Weights of a small transformer language model: MLP 512 GELU.
Each number is 500 + 50 x the weight over the matrix's rms, rounded and kept within 0 to 999. Layers, rows and columns count from 0. Numbers have three digits each.

# layer 6 MLP down (transposed), 512x128, rms 0.024, rows 316-365, columns 64-127
544533543483435413358481509487463413519516493434430525482536536483559487512505512414410627516467458481579592555445431514520506484482465507488518483576608491461510375478466410474513551523454422
399519424473533478502525414447676592448535449433503489431482483541481487557459539434497536528561493425511506515501417495558501524468551500563410475566420482505451525502537503542501487427507387
402483456446424512491453473435636437514465500481574492583507457541553614466503514623571542556506512500479482473506526530463474469668436478458577528419499545417555507568572598498422354497497475
524433565570461527449568482451561472459434469555418453557489608575486460463477424407572502477511503520451584591572541538552489488545543457537516465553541487529523546513562519447506528586410521
529401519504506504438414490414474546475562496493459577471544625489455446536453484591444463480529561498423569499428475483575473490515469554556499516429469445482487412528441479471455567529475490
545471572541550442474472531510462441511470530533484565540441441544540538632466425523583599415561387423510599437695418477502532464585488521485470452387483421566500548564493471479553657514515541
502446576547502451485490590402555544528552520530487456669514424496568574519482501475484485508493501537522537481496527464437480446466436469520532595530554470524479549562497569584432474492479606
542478567495460575443458492504504451472553586495415418549490560531465566560461567553478506467498547474534455520468534513509493453512468474467466575465496360497554561483538490571514415532577594
557576488460563537389405506470485416441447536534524521459533469414509563551439465582461501549411501583532515481449509497461539560435610582543574532447500498498566391496483497481498452545449449
488395492523424578545411605529517479474459562563657555489454469594488485501542509521376555513501438456454480526432525490526495581520521444488517477521439512384546420465562493462385462409523519
415622515597528488569520512506476547545543486519510462459446530571448537471491518512466454514428445519498510535492477420474484438453559568505510531490475541477331569441461409532416558505549484
590517499466590515509498444628503556485573425458466468487455485504521552440519495441579483584492482489544521498513533505406568550517502469474483477570560594604471484529511457561505442568513518
499500500500497499500500499500500503503499500499499501501500502499500501498499501500500501501500499499501501499499500500498500502500500501499499497500502500500499501499499499500499498498500499
599546529495452507453531505522408541522420557526466528456439507492481598512540497480497457516498471475477486463576540577500567477621563441434561490486557415463471542535590411409620527413558547
388465548524447505418546416439419379519409461502533437617552572386500502577584457506495474476532476435416499461578573507543505503556429572606459519579461503500473538517495463455459494423426510
553409476489549509484501507474578489443521494552510529461425487518588462506444514493553514613510608567448475493422491479526568498509567496557534565535444511471414472493503505585528525443585493
536495461503550557404476571509455447489479449432541487400542575578490464570518466435414559509505510488493553531579448506516609539572577589553455517496548503449548420502604472511420598422498487
592526412479524469506414483473501500446471476530552538596545580442481531456426490543410465553499536410456468458375509487494534491479352578485471547430362468492405450525530504397498523490470545
520565447534536478497462485429445480477501562421578445560487491445543448524462626519546482502469537494579525487413484424464485473522461444471504481440503538563626574444384536503546484517482444
530462578522551478525476478455503456609467436491461493467545456472509570520444470522514446501416535429479475628423487465461557564392479458457513477578497486541535461454582504413487435496504514
552570535508615548594483554602478499539428556468533381506532577542491507504434355417529497536453488477595488483532500459567520484455601527507525569554566500446682435440538540525435485406587478
568512581519500458484505495515497516402460560442485478533505452460463612506549591549369569475595452446475503493580510593465478453399470532492427553534485519534433486578465455473482567470501489
460544420582528320631509564518522500507503511443615443456526532480523566522541534461531528515484549473427454550594557483419494500477544441491541454523540507502458489523423611475570518465447456
488523423537418556450452512575511518444500527504474606449476463515421447443533568521431572410495602523476605572446470483541494486539566493445515441534447468523539558538607500442534440486455501
533452543470525482444542574568499525559466559466533443494523551487470502502473505466453550539485529545502429443584389441436535500593452459464594559455441601475583521472558469550488519437516554
538493518536519436566580595516435589486472536490473563502510454472552615601413481493510467478565497441576527526515566398419490555512646533473552482491597484546374515461538456397550640464451489
531554544523391444480571456580471488487659595471481448586428503470493524432501545491487577529563522457537517524466581507600528422413476513444513554474520542525454503556390537481513444591501477
594508585511531480501593347487410442504485518502423432462504456527544473534460476523461504505488559606455543423457507393407536461542471525427597539527462435484475408426575613482491538560514414
455444612480585483570515537489458550431575520496475368504476578555412480445442526583537385601452534624522425490552606508542472490558543467417555517490429471579537463505485529491499413500507564
513427441598418451508511480442371534507520407508524554493520509628363357467400457406490470572540529494475552580552463478485484505488551509471528440540499589440559510515618524534495554393492517
575510461487585492524449540458488516506567505515603498469415491490482477528484544428547540518563565528496521441490464472455519468450551508475587524432550486534451583532476451483487413485445574
440482487502572523558571376476579470504520480478518463508490546568579500446525554520462424473428532500471447455462430496492479559652428458474514496522399493559570431531490483532465532499518489
476517516513479556449397481520541464504489536452447476474551517443572415546513592485514578462489622541562554491541584486450471542434502612542537557460551452537438509499503478458505513485442497
528485585387463471380525528506482555487511468555502483448480419563382429466503558463494522496469403532402488526574609492461486472490529561519467502500442574475481444548527567525530502481542413
489472512432522457532520462539448487500453564421457445488482470508511474594589504439575514385454531468589551482559553498365529508530570539529494455529533476444456529571405546541495462537475417
588563383513539532469458494510562512400585463519558488493511495477608475456411474540514479532553364450491420503416539628436420465484467526493501610472490490513537546480422553523513493505498608
499500501502500499500499501503503500501498502500498500502500501501501501500500501499500500502498501499501501499499499500499498501499501498500500502499500500500500501501502500500500499500500500
533475520545547491463514594521513535515547549462548577429513606550429414459552439470496599478477358482448526402591532579425511484411505521501529545540531485529464507442537514504583491536542502
394520435474451525627447361457471554459601430513505464508515607483407441518514498462640508473579448482452510497450501449560589470537493504459522533553463388469505487510503470593535407578560496
570426476493477448547450519482502516437432552459477469497495576452487498551511458458474530505542550477410583444503592463424615587527489570475408520410531467513500505605546462613552500612475578
461495416501569479436393444542514559462514520487573540458512525560489519514538558548497494533494470466592471446388486478413426486456479586513493567537475452446527481568521468559467469529512561
496469467510455444484554440521526529465478492490485429464410400524458428430558468506520582574510549484543483573545441517490476442572498453488632543532599474467522543477567543530463548470442474
501498500501498500499499502503501501500498501498498501503502502500499502499500499501500501502500502500502500498498498498499498501501500501500499501499501500499497502500501500499501500498501500
542494501542474590489556532512478445513478604537474606493515473466438501450454586503491567476557468449492378491524563376478569563491520545505509482489495489551552470621501353511503446549506545
464516507533505494477479511424516499556502454572436412492550526530542515492505546436483525573490542466573476502493532628476535457535547506389445614409495410540460590431413599541504579484490593
500500499500500500501500498499502500501500499500500500499499501501498500499498500501500499501499501499499501501498500501501501503500499498500501498501501502499499499500500498498499497499500498
514460516560475563534437525449579520437588446457543543484466489600423524384537531522406563454558452641499522520478547527435522518484476485457518535551468459425488487553538451469483440503599543
484507491487571505478438553440484457473478507485569522576546436486505537439473525552481476491530504411426471568526463534508461488454505441517453521476483478479519452457486530533459513502532565
413472447467440464428466520553469445542498506487505486452541506511509649439460566598450538547569402443553406516515497548456444503553555459625472579566487500413595518511432519518494538451504434
536472505455582540440457539469532424537456519476431510491434446375620569482436484557452520438528537488570475578439534607488434537507484485454473469521508521457517589515572470366509441458456401
# layer 6 MLP up, 512x128, rms 0.108, rows 317-366, columns 64-127
521479474502510488504593581502537548516588503625494431502598488491544466441599549463544588518444515549609495453535574450487555416498517556361485432575535596500458540574505527602555571506516523
497579452567596491471454555476528462404531534574558369461488426559454370556486462473521531577560456574438557573405381449550593520422511544511450524516663531499520500437546483478530566450485588
473539555453507451494497457477518380549476466616551504450493495502523500463504432486547428438537444450465431510520576461454467483479464436594492460516520498477427446466498594530468431452415503
547466465457435545548446572496451543577480583463552446539480467451485462481530537476484519545624567520520485531520513579383586493521550539420516545501492587476516518504500633556544508471507590
539536533487603588526526524541461395437514488462437532563480547654581462413602402445484512503525543466537589465504517490458558498582501524532430458640436496405499477563505533389513516558533389
486550555382552530405586418596519508499605396435429467506463664513457516465492473494581432542538596544525467528448499461474553521494507581615511509443475536455594452538555437411573441438449538
503454483533430556452538567491481468465543590551467429549521466440466492517500542440527495536547558525531518493567503532494480490638459554496499552483573437562508523522562556587530439599484494
490391497552487523561521485481481448483601431440403518540570529579515447457492510525533506431590538457588436455526399509468464373601479498431558576535543484492474634480553487387550488494572487
513450451541596491524529432422441489532477531429479525510532558418525558495465542523503518489435542462590521530592481537566518520456444483493504545496487448554489599452429525473525454490410533
543469423459582561504488401539502452445530441547469437528439513515454518506467559435474547570483470467495465487512446378397483573465546488553525545545400495548464452470506458533559496493529392
509517563566426434500554447508437498506544474554513549558433528456453427532388464455470387532541469565478447432528579511566465525528407550523442543464505491502433434544437509551573557408456461
502501500501502498498500502501499498500499500502499499500499498500499496501499499500498500499498501501503501502499498501503501498500498500501499499500498501497501498498502501500501501499500501
565529492459431519572549459454528497546533462528457530500529481483533588529445488515501508521522548386471459434436494429482398542489435517531535404472506496521532500597438459575606548459456580
478538407522537515511516515564466566541583522518503521536525467506523472425563557504569466523470541604607476401439403461499560511431545478456490503449473467482544539525518491562602489459510518
465550531615497555475540484544502495501434597514554505543561523569533461491410455543440399497442532484544560477597550440503477546500432458447489520508512450513527595403483436520388523526458455
455494522585475543573432505476491522473559491547469562478491530507503532460447475525630542613415499564540444531474558598445562442452503534464507529447513513518414594550455575436594462559401501
540535424501491545507619527522498605486436518594526494448516511435575607498568457465509405418463474380451500540429640482483442520529442513454534462570393522452499618535467505515439550588436549
537533487612543538530475605490480502547477522525525533406551522489423565559461552408407533533450551481566532552544548438457416570561476559562504571448446481413548492395521605438468608440541659
538494495566427430432532535579568503401539508584542564525459506593445563549517485416486496461511489490548518448552457501525405579619479428406489500452521580537406601515479518470494533434440490
499467474536389509550447549530479502438594517487494531499466439426527548520474441517551453460564414474498452476463511616570537505465568547463529473558543570510385576496486483421576419506472458
504529446551527523432558455513477497579546465449443555554501501466468494531506539533549492445487501553530527466519538522579523485481393525533465452526484524508500535540429522468515497493513517
587447546445512519511509455476461399351565480471527410426512394515563534593454498507440457614515541471474435489440546520463561528572439474487401504445486527625509442522470500540555462405444588
455500498537568478518461503471542485549502456549573454534591551496567514536516408440481440493537462477536481409516428579513537421477523456473423483542489472548492439506524549567436547662468480
516538467415534479495510528464458534530463588529527474539458453524435476526624575501531449586521581493510584479468530476460521544486539559517445507497553488451520512561517501511514537494487448
446473521520496547423509526487469588532440505519566443484500523492544426489420621482443515411482494500518526543466446518490497613444547518471459483510439495435508519547541496455566498452569505
489493552415504407622562524502522563531531532596565498572449438410487503530479511567522403529402520556410459534450581554553496557428506464513484482464509615446545621539522468486515478526553538
548404473471510612528474542502522512591511363585546504436465531553519508484524612596480466423503462454502494466452443478486496588454481415543478523496447548551528579555485469495458498451602466
497530496574400577423477454536465465479427557401454544529513441404583504482514532512524541413523531409495501479517425515492551477545502561536419457528529443431422548498529495516506558454442475
552469457511540497424476531461448498533406457427525519511466467495420540551394491564579552431425496541536553473602484480550410509613393508512518475394523504553475608504597595486524501550450510
578551469498469574468484479522499448461537485465405533543535477430472476516508531430540509424652494404461548602455613495587523491511526631567464464504529471551520490539441521548580493505535480
498543539567520378420549508504398547544469539484445549518474530547454434530556450484514536603552485516439564577533499587529502456457585541434406519552519469418436471440393474454507583456540524
487576447524466550498509519486437677514472451570513524588455446481474566549523571482548346478482417594541479509463530594468467508557476434474516517568436494383393527477520481613527400546534449
494503461556437527524417499462448413441508467553488564509506459523523509491530595527403557528446469496435466479540572440502535538448551528448433570581465504536538553606431564492589401455543484
467454485432538504561507554496663506584452635477543527423539431471515525417471460558414447594410568561467456533451520460423501570482534425530437430518489491538429483409496523530360483446499515
474540440549413425493522566510477477536513409473506493553499460634548481517466457541572571410462557478326524552526476578540461611507627517494487537533575577489454596451490464500383419446649393
500500496499498500500498499502500500501503502502502499501501498501498498498501499502501501501501500499500497500499498501500499500497500498501502499500499500500499499500499500501501499496499502
434423456443478572476488461445545497521538512545457514483515510451504526440443584539453558549466563507581537512479508492552439507510570431419498512502469518479494503483464505420535506448416534
649523440564583453392469456517493499415433513483525518532472432479578511519500484509523425625549575572435582568443647457556489510440497509500421476453534530580531480428428525505377530480523583
473498447608486585503496533387513490536575505578462439462510532504607521487481508528513436572536454460503376519454433464488487400423578509514511426454480529513568520461485513519514496481601526
488528475476456472529618575439466510524479585421552503531508550475583489466524509467489474517576528492581522472540505504542443401586475463480547522486551648503413597401485552515434542539511523
427523604477549520496455548534432438458530561563539524460535494506558457525422485492465473610455461512495504494467507486592411492502494506541494469588504476475524447425433526636559421482406349
500503501500499498501499497503500500500501500500501499501499498500499496497502500500500503499498500499501499502501500502501502501499500497501502498501498501498502500500502498502500499497501501
471596465626492569520578477502511454500521586464471448448530502579504493582501467551490498401546490513510460490532525523497507519472388497400498441493527443533508467455539555521471557527393436
523473464509432476447495534502586491695552523569434525481554521556394463529472568552508537373441494586511424511557558506605605536533526422471459516470477508431520587533503438571595479468595490
500498497499501498499501503499497500498501501502502499500501499500501498501499499502501497500500502501500499501499499501496500499502500499500499500500498501501501498498500501501501502499500502
473561511532438431519535473479524468454429453451487476482429449546526464547463429497488493526521472429404521476486435535488509508487594532550476544530566545416423399544492517564524553490502466
528446520503501482467460469574436563516531478471462477527471522492534401477512520510520478424437505603586545463544478528460518481600458521458509496517476413443423575530509428418531483502496424
502529506542430497509560552463427553400606430454516471582496478509526561342442518456542423564458476478461477545488438559591480460405490558381503482523502573547450569575495621505479435435444452
493553525579451561512508489487427550523474418573493527499455544519478476502498571429618391470393537465511496405529381532621444497485550462584438489452412542550455605481425533602577534460488403
521480492539507526508498440444429442445530522468520482444516446524482424550552571454593513447466511547502580500474488558478518518552451511508495502494515454566513457567571507544536467510465510